Weights of a small transformer language model.
Architecture: RMSNorm before each block, rotary positions, no biases in attention or MLP.
Each number is 128 + 32 x the weight over its row's rms, rounded and kept within 0 to 255. Layers, rows and columns count from 0. The size above them is the row's rms in percent of the matrix's.

# layer 4 MLP down (transposed), 1216x448, rms 0.0375, rows 34-54, columns 112-223
size [107 102 104  92 100 105 103  99  92  93 102  98 102 103  87  97 103  96  95  90 101]
[[161 150  97 160 163 121 114 114 159 150 127 150 186 138 157  98 126 186  84  88  94  87  80 108  90 125 204 163 111 155 112 143  93 129  98 131 112 122 120 141 128 174  88 145 100 161 152 153  99 169 143  94 150 124 155 170 114 141 111  81 164 110 168 156 167 163 140  93 136 117  55  95 129 138 130 108 129 125 141 136 101  92 109 188 145 109 168 164 150 141 167  85 160 126 126 223 111 109 124 124 100 107 128  60 109  79  80 122 208 181 165  91]
 [ 90 138 110 118  65  99 132 128 164 100 149 159  88 116 154 169 112 141 136 174 108 160 168 138 134 148 147 117 159 127 177 145 101 138  82 133  65 186 135 145 141 122 188 145 161 125 119 101 132  61 111 129 127 211 133 126 124 113 118 155  69  92 155  91 119 108 159 165 112  86  47 123 156 122  99 148 184  86 137 102 156 177  60 119 111  54 190 188 162 102 144 150 131 161 136 143  90 162  66 181 146 149 105 145 175 133 128 111 161 135 158 117]
 [187 140 150  75 175 114 120  88 135 123 108 165  98 148 144 131 155 125 135 122 113 150 125 158 107 127 157 151 145 117 145 149 152 115 123  51  53 157 154 151 186 147  79 117 101 106 130 126  76 110 105 121 135 226 117 101 137 137  47 125 179 106 190 131  97  95 129  89 128 203 104  58 139 123  98 204 114  96 118 129 169 140 178 107 109  79 120 169 106  59 104  87 142 115 146 131 178  95 157 159 132 110  94 156 120 190 110 114 128 131 147 157]
 [129 150 102 164 165 145  84 160 139 140 163 132 153 120 169 134 132 164 127 188  90  88 141 118 141 198 138 148 103 100 105 138 124 162 143 185 142 109  64  90 166 170 127 166 177 137 100 136 168 106 170 102 159 129 116  97 127 185 137 147 129 131 110 110 149 136  57 139  88  72 205 131 138 193 164 171 157 211 103 146 115 166  96 119  98 123 137 158 102 118 167 104 174 133 122 151  56 147 139 117 185 173 131  99 143 156  71  60 149 140 109 103]
 [117 136 129 211 152  56 169 167 104 146 111 102 115 115  69 127  95 114 145 152 145 126 124 111 190 110 118 133 122 165  24 165 116 146 153 149 121 148  56  80 155 129 204  63 147 152 137 102  78 160 133  90 152 156 117 153 118  81 131 117 139 109  81 125 137 101  90 131 140 143 143 107 152 135 107 123 111 136 106 177 154  60 138  83 161 127 125 112 121  71 128 143 108 123 115 160 143 120 190 152 125 149 137 133 153 108 135 108 124  93 124 169]
 [159 108  56 113 127 160  69 115 153  67  79  52 135 167 142 133 125 114  92 140 136 110 144  77 100 162  43 140  98 144 156 139 154 144 105  99 120 103 112 143 122  75 111 124 134 163 118 161  65 167 137  91  64 130 155  80 142 144 118 170 131 107 190 142 147 149 166 108 156 132  93 125 108  88 169 124 165 174 115  55  87 106 193  90 202  90 146 158 137 126 121 124 131 136 107 134  77 145 172 178 132 115 123 170 100 122 117 137 124 145 131 121]
 [165 128 152 144 139 178 198 130 125 148  69 135 123 153 108 164 127 122 152 118 202 160 135 129 165 112  81 141 101 100 129 149 113 105 121 138 138 126 129  88 178 145 137 151 105 115 102 146 147 152 122 170 139 116 103 135 104  77 118  74  49 125 169 132 141 185 136 145 151 133 104 106 142 122  61 126 139 117 109 134 148  58 128  72 155 129 132 111 160 120 125 208 131 102 128  90 143 198  99 162  95 169 160 191 104 141 159 139 150 134 116 159]
 [ 94  97  93  62 107 120 170 171 136 131 107  87 145 133 167  91 141 132  54 153 142 108  51 100 212 133 147 108  30 109 122 165 138 151 137 130 130 124 117 140 175  51 176 171 114 130 135 113 175  97 202 120 162 134 140 125  66 201 167 165 149 121 150 122 111 138 127 112 153  93 140 101 134 135  98 157 114 150  54 123 112  75 201  80  91 122 126 110  85 132 147 130 157 119 202 203  27 184 157 135 150  64 135 109 114 156 107 119  80 107 151  77]
 [175 100 134 138 124 107 139  97 145 130 111 123  85 127 125 130 109 126 118 112 137 131 148 157 128 106 169 135 164  90 124 111 149 132 136 153  83 121 109 142 111 166 129 144 152 149 148  83 128 180 132 125 140 168 105 123  98 116 128 116 137 162 131 146 218 110 135  93 123  75 169  97 202 107 151  90 129 191 105 160 205  79 129  93 125 171 175 141 167 129 143 102 166 225 106 111   0 120 187  58 121 144  79  87 169  88 171  90 143 155 133 119]
 [157 203 115  89 124 122 144 148 143  91  63 185 138 116 161 133  82 116  64 201 108 175 111 131 143  92 145 136 117 104 172 114 136 120 104 148 106 155 121 100 109 166 139 128 109 151 119 101  84 107  67 180 140  88 128 153 155 112  98  71 130 132 187  92 133  71 140 161 206 169  10 141 109  99 113 146 130 148 139 158 170 164 119 110 178 152 130 100 101 148 137  95 142 103 157 177 201 112 174 146 176 112 171 168 170 130 118 130 114 127 101 139]
 [ 80  93 130  72 109 171  88 170 125  57 153 158  60 125  81 107 185 136 208 138 109 123 136 161 137 143  66 140 121 137 110 194 172 158 100 140  74 123 129 179 128 134 177 107 141 199  79  89 184 118 125 133 123  86 130 140 110 132 108 141 111  75 151 124 174 140  76 131 196 161 109 211 158 153 143  96 130 139 147 147 139 168 148  93 122 126 178  99 145 160 123 125 143 192  92 119  87 159 116 126 130 118 181 148 161 111 205 108 134 179 159 136]
 [111  94 149  84 164 152 139 118 109 152 153 182 121 150  96 132 172 154  80  84 109 147 162 112 111 138 101 109 151 116 124 131  57 148 144 180 135 112 113 120  96 156  86 120 146 121 127 175  76 179 126 133 107 142  33 142 158 135 118  74 131  91 132  83 138  96  70 150 182 203 152 124 162 164  81 187  97 156 135 119 138 118  96 174 191 126 168 140 145 102 187 132 103  69 143 110  63 117 139 133 131 172 159 118 193 126 143 221 145 135  87 144]
 [119 130 160 168 198 166 129 127  93  90  95 131 109 144 186 181  90 105  86 116 108 108 103 115  87 139 133 119  94 166 131 149 222 146  91  99  61 157  88 124 155 147 179 105 137  64 168 109 167 127 146 175 161 107  98 133 137 137 123  81 100 136 176 153  56 110 143 125 124 132  96  95 119  99 122 196 124 108  93  81  83 121 153  83 147 148  81 135 145  67 205 144 130 115 118 179  75 135 140 140 125  74 151 144 145  48 123 123  99 135 122 172]
 [ 79 138 117 150 116  86  97 154 122 116 134 102 127 132 130 123 144  98  62  96 114 119  92 122 111 135  69 117 192 118 140 129 147 127 121 130 101 159 136 100  63 231 132 155 193 166 125  88 148 137 167 180 118  88 150  99 155  84  83 130 109  92 152 110 160 164 151 103 156 137 113 143 107 128 203 101 174 131  98 126 100 131 140 162 161 121 110 118 122 122 187 152 130 164 121 111 161 126 124 108 104 131  67 151 143 110 116 128 123 168 127 189]
 [ 98 145 155 136 105 129 138  75 122 120 101 127 160 155 141 193 145 133  99 101 162 145 132 134 191 157 175 133  95 139 200 153 139  86 125  66 113 114 124 138 106 103 137  69 128 182 100 104  97 120 137 172 166 115 125 146 145 125 100 122 107 118  72 137  83 134 183  93 106  87 109 157 189  85 112 124  72 169 107  69 122 115 126 115 162 127 138 190 160 116  82 104  87 109 185 115  50  84 160 137 102 119 158 119  82  91 120 158 129 143 176 164]
 [119 128 116 126 155 174  44 143 111 103 134  48 161 139 147 102 148 191  85 118  70 160 129 128 102 155  54 153 107 129 191 112  79 134 125 159 110 126 133 129 146  72 159 140 125 130 166 138 126 156 134 111 142 173 143 127 100 158 138  65 131 115 126 166 125 112 127  86 142 184 108  83 159  90 130 155 169 106 113  72  75 184 109 136 131 161  64 132 146 130 177 151 160 103  55 105   1 138 128 173 128 132 154 102  69 122 128 134 106 103 165  50]
 [174 130 160 127 102 128 116 153 114 121  78  88  77 185 116 148 115  38 189 157 106 110 128 100 108 126 136 105  40  83 138 154  95 117 148 151 146 187 132  94 136 106 132 171 112 139 158 141  92 170  73 119 119 122  68 139 145  48  83 177 110 175 107 168 152 122 165 145 132 126 159 110 122 128 146 141  97  57 117 129 144 154 134 167 122  79 156 116  36 213 102 158 140 145 156  62 108 133 161 115 123 172 125  86 136  78  43 107  66 163  99 173]
 [144 111  75 121 106 110 127 108 117 121  82 133 131 172 120 129 107 138 169 162 106 167 108 180 176 102  76 166  71 128 168 133 149 105 110 129 102 115 111 168 169 123 112 180  89 122 139 144 159 175 172 180 136 134 126 129 103 165 153 135 153 142 117 140 129 123 154 108 155  82 141 121  91 147 153 164 157  50 142 140 133  87 149  64  32 124  88 146 151 150 143 140 148  94  99 185 190 121 116 105 119 143 152  19 142 139 120 145 133 148  98  77]
 [ 87 167 118 149 185 103 122 171 102 120 154 146 151  97 122 130  54 149 145 148  79 115  85 106 145 126 153 117 150 157 150 123 114 118  41 183 142 117 133 106 118 117 166 130 152 137 170 190 197 102 132 140 123 180 188 125 158 164  89 136 139 134 107 127 117 123 135  82 169 118 197 153 147 133 156 101 134 180 127 150 159 116 135 155 106  93  73 135 120 105 165 112 129 111 157  97   0  87 193 111  93 223 109 122  98 144 123 180 116 151 130 100]
 [157 146 117 111 130 183  70 121 161 118 130 149 134 102 140 172 135 181 123 116 133 144 127 138  86  69 159 174 105 148 170 129  88 141 130 137 127 121 127 145 103 119 133 139  75 120 168 117 165  94 185 120 124 114 145 119 137  82 128 120 155 143 139 136 134 129  92 177 142 120  65 132 141 170 116 136 145 140 122 146 130 139 165 150 103  61 132 116 102 164 137 175 130 114 104  93  20 109 150 120 150 130 120 113  36 125 145  67 121 154 126  88]
 [122 160 142 166  71 141  95 119 129 170 129 133 152 193 165 198 141 150 157 127 131  98 123 146 114 148 142 177 118 139 135 142 165  99  86 136 111 147  98 140 150 161  35 114 108  90 154  93  91 144  68 183 116 120   8 108 135 206  89 134 146 111 174 138 200  98 103 147 167 161 149 135 153 156  81 151 112 180 134  81 145 162 127 130 112  78 145 161 142 121 134 158  91  57  79 144  94 148 141 145 104  89 169 140  78 129 138 124 127 140 168 103]]
# layer 4 MLP gate, 1216x448, rms 0.0386, rows 35-55, columns 112-223
size [108 102  97 103 101 103  97 103  99 103 102  96  99 105  97 101  98  96  96  99  99]
[[163 152 167 179 119 165 111 135 120  97 116 149 130 144 113 102 147 166  55 148 134 139 144  92 114  97 179 141 149 186 127 138 124 124 132 114 105 192 172  94 108 118 118  95 165 127 139 143 125 158 136 175 131 202  79 129 149 113 134 168  91  70  97 123  88 125 142 151  64  99 103 108 157 106  88 176 129 164 124 142 152 145 188 135 122 154 147 174 178 102 154 102 143 128 133 159 112  80 146 163  83  95 188 127 201  45  94 105 161 168 118 126]
 [117  91  92 134  93 129 186 115 148 124 137 151 127  90  29 112  92 111 146 160  86 187 178 132 139 131 120 119 121 132 115 116 165 158 132 186 116 119 153 117  96  49 110 147 141  77 121 175 186  98 162 111 123 134 130 116 141 134 152 104 122 226 123 168 132 102 102 155  81  98 118 128  79 167 145 127  84 122 113 112 145 126 175  89 165 183 106  78 155 164 163 136 111 193 113  72 136 139  75 124  99 147 135 151 162 116 216 104 118 119 120  82]
 [135 114 163  81 136 166 141  88 115 142 129 169 161 122 130 105 135 196 143  72 134 116 153 153 126 162 150  91 134 141  85 165 195 123 118 137 137 109 119 171 171 175 146 149 189 119  83 138 150 155 109 141  84 177 202 136  91  92 124 118 121 120 152 113 212  83 121  31 123 165  93 178 130 142 103 156  56  93 158 172  94  91 132 188  97 119 103 204 131 128 127 121 152 173 146  97 118 111 169 137  82  78 174 183 155 117 162 139 109 116 101 148]
 [118 117 179 116 104 149 194  88 124 112 149 103  99  90  80 109 154  63 148 129 117 132 174 162 145 127 134 143  87 121 187 187 169 145 120 127 126 116 155  88  78 134 127  78 159 164 131 152 157  81 126 158 181  98 153  56 142 150 122 124 138 165 140 136 105 140  78 170 121  87  90 134 114 106 114 139 110 147  93 142 109 131 157 148 152 173 108 163  70 166 130 109 185 141  96 127 144 144 170 117 173 120 117 111 151  59 153 185 201  81 122 142]
 [ 93 136  78 110 125 152 115  88 120 104 112 168 135 100  99 165 127 118  85  81 133 130 210 108 136 111 167 144 137 136 115  69 109  67 112 171 121 124 104 132  46 116  69 170  94 134 140 150 128  71 131  95 127 157 143  88 133 170  84 152  76 126 110  82 120 121 175 127 146 152  97  87 160  90 171  77 210 151 134  86  78 106 118 133 135 162 139 152  92 114 146  75 163 155 143 113 118 116 157 150 159 117 149 134 132 165  80 130 134 104 132 111]
 [104 125  80 156 135  89 106  74 123 172 112 146 222 143  71 155 125 120 136 102 129  77  73 102 161 143 185 120 140  86 133  80 110 132 155 172 132 138  47 111 130  73 149 183 132 142 166 124 166 147 137 140 174 142 175 152 128 128 166  80  91 157 116 132 132 103 160 123 131 112 143 168 127 146 123 139 168 181 176  99 113 134 125 123 111 185 141 106  88 163 116 187 123  90 145  98  85 119 105 107 100 115 135  95 104 121 122  91 103 113 123  91]
 [ 90 126 177 104 145  87 182  54 143 171 169 134 119 141 124 137 138  92 193 123 144 157 117 137  95 194 165 155 166 202 178 105  90 135 176 127 189 103 118 198  92 122 138 120 101 124 198 147  94 123 118  96 124 115  75 145 172 122 169 113 123 153  91 124 110 184  88 105 135 124 120 121 162 150 126 117  71 128 153 114 175 199 161 148 148 141 153 111 137 157 111 151 101 110 173 106 134  85 111 149  79 193 107 179  91 156 100 133  93 115 152 148]
 [168 101 139  88 136 176 198 156 175 101 117  94 119  86 138 100 177 118 186 188 142 132 123  97 161 112 105 125 120 135 155 135 149 149 148 131 148 191 122 124 140 133 125 119  78 130 149 122  95 112 132 122 125 202  95 155 131 180  97 122 152  85 111 100 147 164 107 107 188 199 107 156 119 131  95 145  99 103 152  86 133 202 122 139 167 148 119 164 119 114 107 149 134  92  78 109 181 117 140 146 143  93 150 141 177 167 105 132 120 137 111 163]
 [ 71 105 163 123 116 161 174 105 149 113 136 129 193 161 104 117 142 145 139 110 110  94 101 142 135 179 131 169 137 130  58 154 153 111 136 108 163  92 156 130 191 201 126 106 129 137 127 107 159 101 128 149 133  99 132  75  94 162 149 152 135 148  88 124 190 134  91  87 128 173 114  58 122 136 194 155 136 107  94 127 154  96 137 161  51 107  84 141 115 173 116 174  80 119  60 135 173 193 102 126 117 133 100 114  96 157 169 103 153 135 137  66]
 [156 128 166 179 175 120 144  95 132 140  89 148 199  99  85 173  93  74 131  98  76 107 103 133 104  60 138 122  64 128 172 124  83 140 176  92 168 120 151 124 114 165 139 105 111 116 185 157 152 135 148 145 143 170 161 115 216  83 154 187 142 110  66 105 124 105 164 130  89 169 142 105 167 132 130 125 164 130 142 114 108 162 148 164 142 174 127 160 147 123 113  86 139  96  98  85 156 113  78 181 225 135 151 144 163 113 117 146 151 136 123 128]
 [149 109 161 159 143 166 157 173 117 112 131 126  61 126 138  63  99 142 133 173 129 112 114 114 142  81 159 163 121  78 138  78 172 168  87 143 148  85 140 148  45  91 152 153 109 138 113 142 179 105 117 134 137 143 152 146 120 130  89 162  82 105 135  72 104 174 181 129 120 106 118 171 173 136 125 160 104 100  57  86 133 160 154  98  99 140  65 162 136 159 140 118  85  85 134 168 176 105  92  65 156 124 132 121 119 115 117 102 110 126 165 131]
 [144 106 135 140 152 132 173 125  99  89 145 163 146  92 107 121 219 130 122 149 144 131 131 164 114 116 110 143 141 120 158 112  78 129 156 162 137  93 107 176 130 119  45  80  94  78  75  92 118 188 125 160  76 113 134 113 175 121 146 102  99 116 148 105 186 106 113  99 188 122 109 179 162  70 151 111 102 132 114 127 133 143  82 214 114  99 128 146 138  82 136 174 138 109 122 116 166 111 195 145  81 145 107 126 144 153 120  98  66 111 118  96]
 [163 129 148 133 112  88 151 159 156 107 141 156 195  96  83  71 148 144 153 112 115  78 133 136 144 125  91 130 114 157 112 128 100 153 124  70 113  75 108 136  94 161 121 103 145 104 182  93  29 130 127 108 133 125  97 153 147 186 162 111 124 141 130 144  63  95 146  73 114 108 148 137 162 160 147 168 121  31 162 218 108 156 116 100 119 144 120 137 155 145  63  91 133  75 100 176 106 128 187 140 119 145 127 111 140 105 107 126 132  98 204  90]
 [116 100  93 144 138 123 155 182  88 126 104 195 108  80 161  53 100  67 165 107 152  96 163 131 102  84 128  96 114 135 177 123 101 157 128 145 138  90 156 106 161  94 153 133  86 125 142 150 131 158  88 112 134 143 120 129 128 129 192  90 118 108  99 127 109 116  96 179 127 118 145 104  55 112 124 125 128 100 168 119 126 113 165 134 106 186 138 125 144 115 162 160 127 158 130 175 119 139 119 158 171 124 112 148 142 147  67 138 126 105 187 125]
 [ 81 122  98 112 117 117 172 105  85  82 121 109  99  92 123 169 161  98 116 136 132 116 141 144 102 135 168  71 140 119 125 144 147 130 122 137 132 151 112 137 169 133  80 165 173 128  93  69 161 140 103 112 128 117  75 112 179 105 128 154 133 126  80 113  81 112 158  93 146 168 155 112 130 177 159 112 148 147 130 113 154 111 130 176 130 127 122  94 113 127 164 123 154 139  97 164 115 111 190 121 121 115 126 108 128 116 165 106 115 128 144  99]
 [127 119 144 168 115 133  94  79  67 132 135 117 163 138 125 158  84  74 107 151 144 201 160 167  97 100 111 191  88 205 127 112 126 135 149 138 100 144 115 102 130  96 110 121 197 129 188 173 146 152 169 112 139 111 107 136 111 185 159  80 122 126 174  98 106 159 158 171 218 138  97 107 213 119 124 107 151 148 102 112  70 110  61 121 115 145 127 200 157  91 159 128  90 140 125 133 147 142 125 144 134 136 140 159 180 133 105 158 183 169 119 127]
 [126 105 107 115 121 164 113  91 148 159 147 154  75 111  97 138  60 163  55  76 141 144 148 122  93 170 114 211 125 104 129 110  80  88 123 110  88 104 115 126 146 196 121 111 149 186 141  94  91  62 100 111 174  36 127  91 132 118 183  70 125 121 102 138  60 160 100 128 147 133  90 139 118 150 133 161 129 146 131  94 182 100 120 157  65  78 119  79 117 126 118 111 180 131 102 107 128 136 152 172 137 146 152 119 113  73 174 145 137 139 181  46]
 [171 125  98 162  82 202 184 113 158  90  76 143  65 109  94 127 119 108 116 108 126 126 187 135 144 156 141 163 160 147 111 163 149 196 114  99 159 162 157 144 126  75 132 136 122 143 135 156 159 114 157 141 110 130 132 130 135 172 173 160 139 108 178  65 125 100 138 101 154 145 122 142 144 200 110 124 181 177 106 136 105 109 132 118 104 202 147 143 116 118 146 190 142 128 124 141 193 125  84  87  90 147 176 139 137  95  40 141 165 134 116  53]
 [161 151 106 142 125 143 112  90 147 130 134 112 121  93 175 117 170  97 129 110 108  74 146 179 137  84 173 149  90 217 133 180 130 193  63 152 161 118 100 160 110 126 138 140  80 108 163  91 148 108 182 126 125 101 132  89  88 130 135 127 166 109 121 176  86 127  78 102  95 143  49 147  96 116 138  92 208 159 159 128 136 125 186 149 169 115 114 134 145 193 131 165  90 120 130 147 133 154 133 146 207  91 101  96 167 126 145 130 127  93 107  91]
 [ 87 124 116 107  91 123 188 132 137 105 110 123  67 108 117  65 121 155 172 146 166 104 118 143 155 113 100 123 142 161  84 159 141 170 182 145 110  88 113 149 103 131 115 150 113 128  96 174 125 105 142  84 161  57 156 117 136  97 116 127 152 199 163 104 140 142  66 137 169 135  75 146 168 140 113 124  95 155 171 167 108 161  94  78 107 126  79 111 153 217  76 102 202 168 113  70 169 161 121 127 142 147 132 168 124 156 109  98 101  62 164 141]
 [151  86 153 149 126 144 142 117 141 130 171 127 170 119  95 126 159  81 139  93  96  77 117 128 178 145 156 170 132 130 156  82 121  79 107 133  60 115  97 136 116 150  79 121  88 130 131  95 116 140 147 156 111 150 134 110 147 146  29 166 126 141 105 118  72 109  77 165 149 152  69 149 138 204 135 101 122 113 165 104 146 172 139 135 118 116 107  93 143 126 148 121 164 150 137  99 142  93  91 106 120 100 123 138 175  91 149  93 147 135 129  88]]
# layer 4 MLP up, 1216x448, rms 0.0375, rows 35-54, columns 112-223
size [ 98 106  95 101 103 100  99 102 100 105  96  94 100  98 101 105  94 100  96 105]
[[102 186  36 135  38  67  23 159 158  85 147 151 102 122  30  91 130 145 124 182 164  80 125 139 121 122 145 137  99 171 119 100  95 188 132 130 117 117 129 100  72 121 150 102 118  81 146  81 141  79  59  98 162 151  57 136 116 107 107 130 144 111 123 143 100 152 155 157 126 134 113 147 135 166 129 110 137 103 129 135  93 160 120  77 153 117  64 124 169 119  83 133 192 153 163 145 136 137 116 130 128 146 161 150 114 108 122 121 116 128 140 133]
 [169 126  93  82 100 160 131 171 145  87 133 149 127  34 148 140 124 111 136 172  90 157 196 112 159 138 144 119 125  88 121 101 152 139 101 162 104 108 138  71 149  81  69  96 130 112  92 167 111 139 142 133  90 170 119  75 109 108 145 119 151 157 131 118 126 145 141 152 170 172 101 141 105  94  97 150  35  89  64 167 116  86 118  92 104 143 157 132 139 126 146 156 138 127 155 120 131 149  87 113 113 108 107 187 116 129 122  35 127 103 152  90]
 [136 105 166 118 114 121 120 145  92 139 143 156 187  94  89  81  84 176 100 139 102 133 119 135 128 139 164 157 101 129 139 230 192 114 127 182 102 122  80 103 143 157 108 126 162 137  85 101 196 122 137 189 123 149 155 155 114 132 147  92 126 146 184  93 185 125 151  45  51 118 139  84 147 109 133 165 146  97 161 165  93 106 154 174 105 105 136 194 139  83 115  93 173 156 111  79 137 159 153 132  98 103 127 122 139  99 138 156  97 159 149 161]
 [ 85 108  70 172 157  95  65 100 135 166 131 166 121 198 203 235 144  82 179 147 133 170 107 117 139 139 137  87 131 135 108  64 117 135 112 199 124 105  66 110 152 126 104 158 163 170  79 180 148 117 164 120 134 139 148 129 119  84 161 182 137 141 147 120 167 124  84 100 110 106 128 160 150  78 130 107 119 135 148 122  90 120 141  99 151  95 126 129 138 144 115 184 110 150 153 113 164 126 115 189 105 151 106 129  55 182 122 123  87 138 193 158]
 [ 69 147 136 200 116 120 164 106 138 105 131 168 140 119 130 121 138 185 129 154  72 139  98 129 126 107  99  69 162 157 144 203  97 132 151 105 125 109 120 105  84 121 104 103 159 123  92 108  68  90 131  77 123 133  91  91 117  89 124 133 174 131  96 108 154 117  99 171 122 123 117 176  81 133 178  85 134  92 138 127 125 168 128  91 142 138  96 200 183 113 114 205 172 128  99 141 146 157  96 134 177 172 135 139 179 120 104  51 123 116  90 148]
 [122 118  48 118 170 122 138 100 123 109  82 115 131  92 109 122 138  96 120  60 115 130 133  80 104 124 152 114  77 128 137 174  81 114 167 108 123  56 126 132 105 124 111 133 141  93 139 125 180 188  98 130 186  80 128 110  92 146 138 145 152 129 165  60 138 143 179 155 143 124 107 184 128 119  89 137 161 145 112  72 116 161 159 180 183  85 123 170 124 108 123  93 163 120  89 162 175 148 157 138 174 182 157 107 184 139  98 199 162  82  89 138]
 [128 106 145 126 148 157 123 127 155 122 180  96 153  99 168 148 106  94 151 119 188  72 117 110 134 129 126 120 136 169 143 136  99 201 115 160 108  61 175 147  80 158 159 139 113 105 166 151 158  95 141 103 178 162  69  69 143 154 143 105  81 109 140 117  87 125 153 116 137 113 133 131 162 133 139  99  97  85 148 130 165 103 129 168 133 127 104 132 118 144 122 101 160  51 124 131 138 121 148 169  69 149 105  74  84 118 128 181 159 170 127  95]
 [ 88 111 187 135 107 150 191  79 149  90 115  90 113  40 138 145 168 200 199 130 126  99 129 132 135 122 112 115 179 169  87 149 113 151 127 139 156 147 137 131 109 141 128  60  71 121 124  79 153 110 184 202 196 207 138 127 127 124 100 132 181 107 107 182 186  98 137  62 162 165 136 153  74 101 117 107  99  83 156 124 139 131  93  77 212 136 112 149  71 117 149 180  85 115 158 112 137 111 127 118 122 132 114 175 138 110 164 138 134 117 170 144]
 [157 151  85 182 113 134 124 106 109  81 154 112  93 158 145 113 157 163  85 128 137 122 134 110 144 116 147 133 187 162 127 115 102 182 126 142 123 154 134 150 118 130 126 136 123 145 148 145 108 130 146  98  55  75  97 131 165 102 152 158 127 119 179 139 146 116 132 128 147 150 130 137 183  96 123 128 129 100  80  93 133 145 109 117 129 128 151 112  93 171 179 161 153 141 182 147 100 116 110 141 126 120 136 137 137 154 143 139 204 133 143  90]
 [108 124 154 140  99 144 155 148 141 142 181 190 120 173 112 120 128 141  95 160 107 213 138 156 116  78 183 151 139  48 132 132 150  40 171 121 103  54 156 128 163  86 120 182 138 136  69 156  94 146 160 109 159 143 147 151 129 104 108 117 122 140 121 140 117 165 147 151 110 110 127 141 126 113 108 183 134 110 141 159 144 113 141 153 127 121 125  91  68 130  63 101 205 209 104 139 159 116 135 112 115 139 145  69 135 133  96 107 101 145 160 170]
 [ 97  35  98 104 100 168 179 159 108 201  90 144  93 114 111  73 117 146 170 187  92 143  89  50 138 143  81  95  91 117  62 118 192  99 120 190 130 123 125 154 152 114  92 137 137  74 116 151 147 169 133  74 173 121 184 129  89 105 121 132 102  93 117 103 150 174 112 119 175 171 146 157 117 113 143 147 139 206 101 127 155 130  88 154  67 103 117  90 140 164 131 100 144 129 153 125 122  94  72 112 162  92 103  93 147 157 149  60 155 147 189 129]
 [202  88 149 145 129  67  91  93 119 129 160 145 191 111 108 139 135 108 123 161  85 157  83 143 126 101 108 141 123 143 108  92 102  78 101 179 129 101 135 115 116 152 147 160  88 160 140 102 115 178 206 136  76 166 129 114 128 119 134 130  96 138 106  73 160 166 115 127 104 117 137 161  70 102 156 157 131 125 146 169 201 104 116 196 114 122 134 151 145 145 108 138 143 131 102 140 176 153 139  88 148 152 116 110 143  72 189  90 116 101  97 151]
 [167 164 169  73  69 198 123 119 143  92 134 143  85 179 101 120 182 181 175 126 172 106 135 171 133  74 124 135  73 134 133  67 129 134 150  77 112  78 150 143 136 120 122  70 209 154 104 178  91 136 152  94  81 141 126  76 194  49 125 139  97  90  96 132 105 148 201 109 143  93 119  94 114  96 140 163 209 123 136 113 114 107 141 119 142 190 154 100 149 114  67 154  84 173 145 147 111  61 149 114 165 103  93 143  98 147 135  96 152 147 142 112]
 [ 96 126 102 125 159 111 159 166 120 132  30 157  77  92 154  81 111  86 142 113 124 146 125  87 115 106 136 142 141 112 137 102  98 132 141 165 148 130 141 115 135  55 141 120 188 145 125 205 127 131 112  84 109 139 133 149 106 139 144 145  59 135  88 130 151 128  73 168 109 157 177 133  87 131 143 141  74  84 116 137 144 106 172 123 110 166 159 167 164 112 106 165 143 131 148 175  64 190  42 143 191 135 111 172 162 124 125 137 116 168 182 169]
 [ 59 112 146  94 101 155 193  56 108 140  78 137 109 147 107 146 155  90 140  61 154 100  89 171 157 142 138  92 152 131  99 152 131 116 150  95 117 159 118 168 153 170  92 156 112 153 118 109 139 138 140 146  97  96 136 162 146 109  96 222 124 116 120  82 115 145 129 139 116 139 138 121  48  91 145 148 143 124 119 127 129 122 187  61 113 139 194  54 158 144  70 122 130 137  64 113  96 100 193 121 136  96  91  85 141  95 124 133 101 110  45 149]
 [144  76 106 102  93 130 132 149 147 138 114  90 126 124  50 183 118 118 139  90 162 113 167 164 159 139 171 117 186 116 152 144 100 138 123 112 144 100 107  97 144 103 136 149 159 130 155 147 158 161 111  97 148  81 173 118 135 155 132 132  30 141 106 158 108  85 127 113 192 110 140 140 160 114 190  94 150 145 130 140 119 155 143 156 135 118  99 136 115 164 140 105 109 137  73 117 154 121 162 134 139 130 137 101 149 117 169 142 124 173  71 154]
 [126 156 138 130 158 141 136 124 110  59  98  73 149  96 142  95 167  59 148 143 193 184 124 135 153 123  96  98 139 103 169 121  95 116 160 143 174 118 169 133 173 124 130  72  99 100 191 171 131 140 120  86  96 161  77 103 119 132  98 146 136 163 131  94 131 114 100 142 124 185 157 123 131 154 173 171 128 112 107 104 202 146  98  83 174 179 144 111 153 119 117 107 100 115 114 136 146 178 106 117 160 107 145 146 186 122 107 110 166 152  86 139]
 [104 146 105 108 153 117 159 112 125 150 114 153 147 150 167 119  55 145  85 149 105 126 143 202 133 202 154 154 123 141 130  96  84 128 199  87 113 160 126 141  89 153 135 101 176 134  86 115  70 104 144 106 137  73 129 155 131 153 134 112 124 150 110 106 107 107 145 117 125 162 115 157 112 212 116 164 166 111 111 133 129 119  89  93 109 111 161  92 152 102 163 132 141 120 155  92 126 157 113 167 146 162 168 124 152 132  96 222 125 188 159  82]
 [114 119 100 145 145 146  70  75 190 135 103 123 131 100 178  60 118 107 131  84 117  48 156 173 151  67 175 158 108 149 160 147  83 148 133 173 149 104 133 135  90 179 152 115  78 105 164 130 113  99 187 154 167 116  63  89 116 130 139 178 174 107 141 141  98  87 136 157 148 118  99 138 110 164 102 107 148 150 152 141 128 133 197 174 171  88 109 103 141 215 145 162 151 134 148 141 117 169 128 150 208 108  95  96 123 179  87 119 134 103 113 113]
 [ 98 115 128 121  55 136 101 115 136  84  62  85  40  80 145 144 136 182 148 177 102 114  79 138 113 143 126 119 115 149 111 165 213 130  94 143 210 135 100  76  61  83 142 160 123  83 109 144 131 105 164 134 153 132 113 177 125 129 103 173 121 112 193 122 137 106 102 186 160 124 131 116 114 120 114  97  97 120 196 174 100 138 123  65 101 121 178 142 171 139 150  79 167 136 110 152 115  71 117 134 158 116 124 138 110 145 158 125 114 119 190 127]]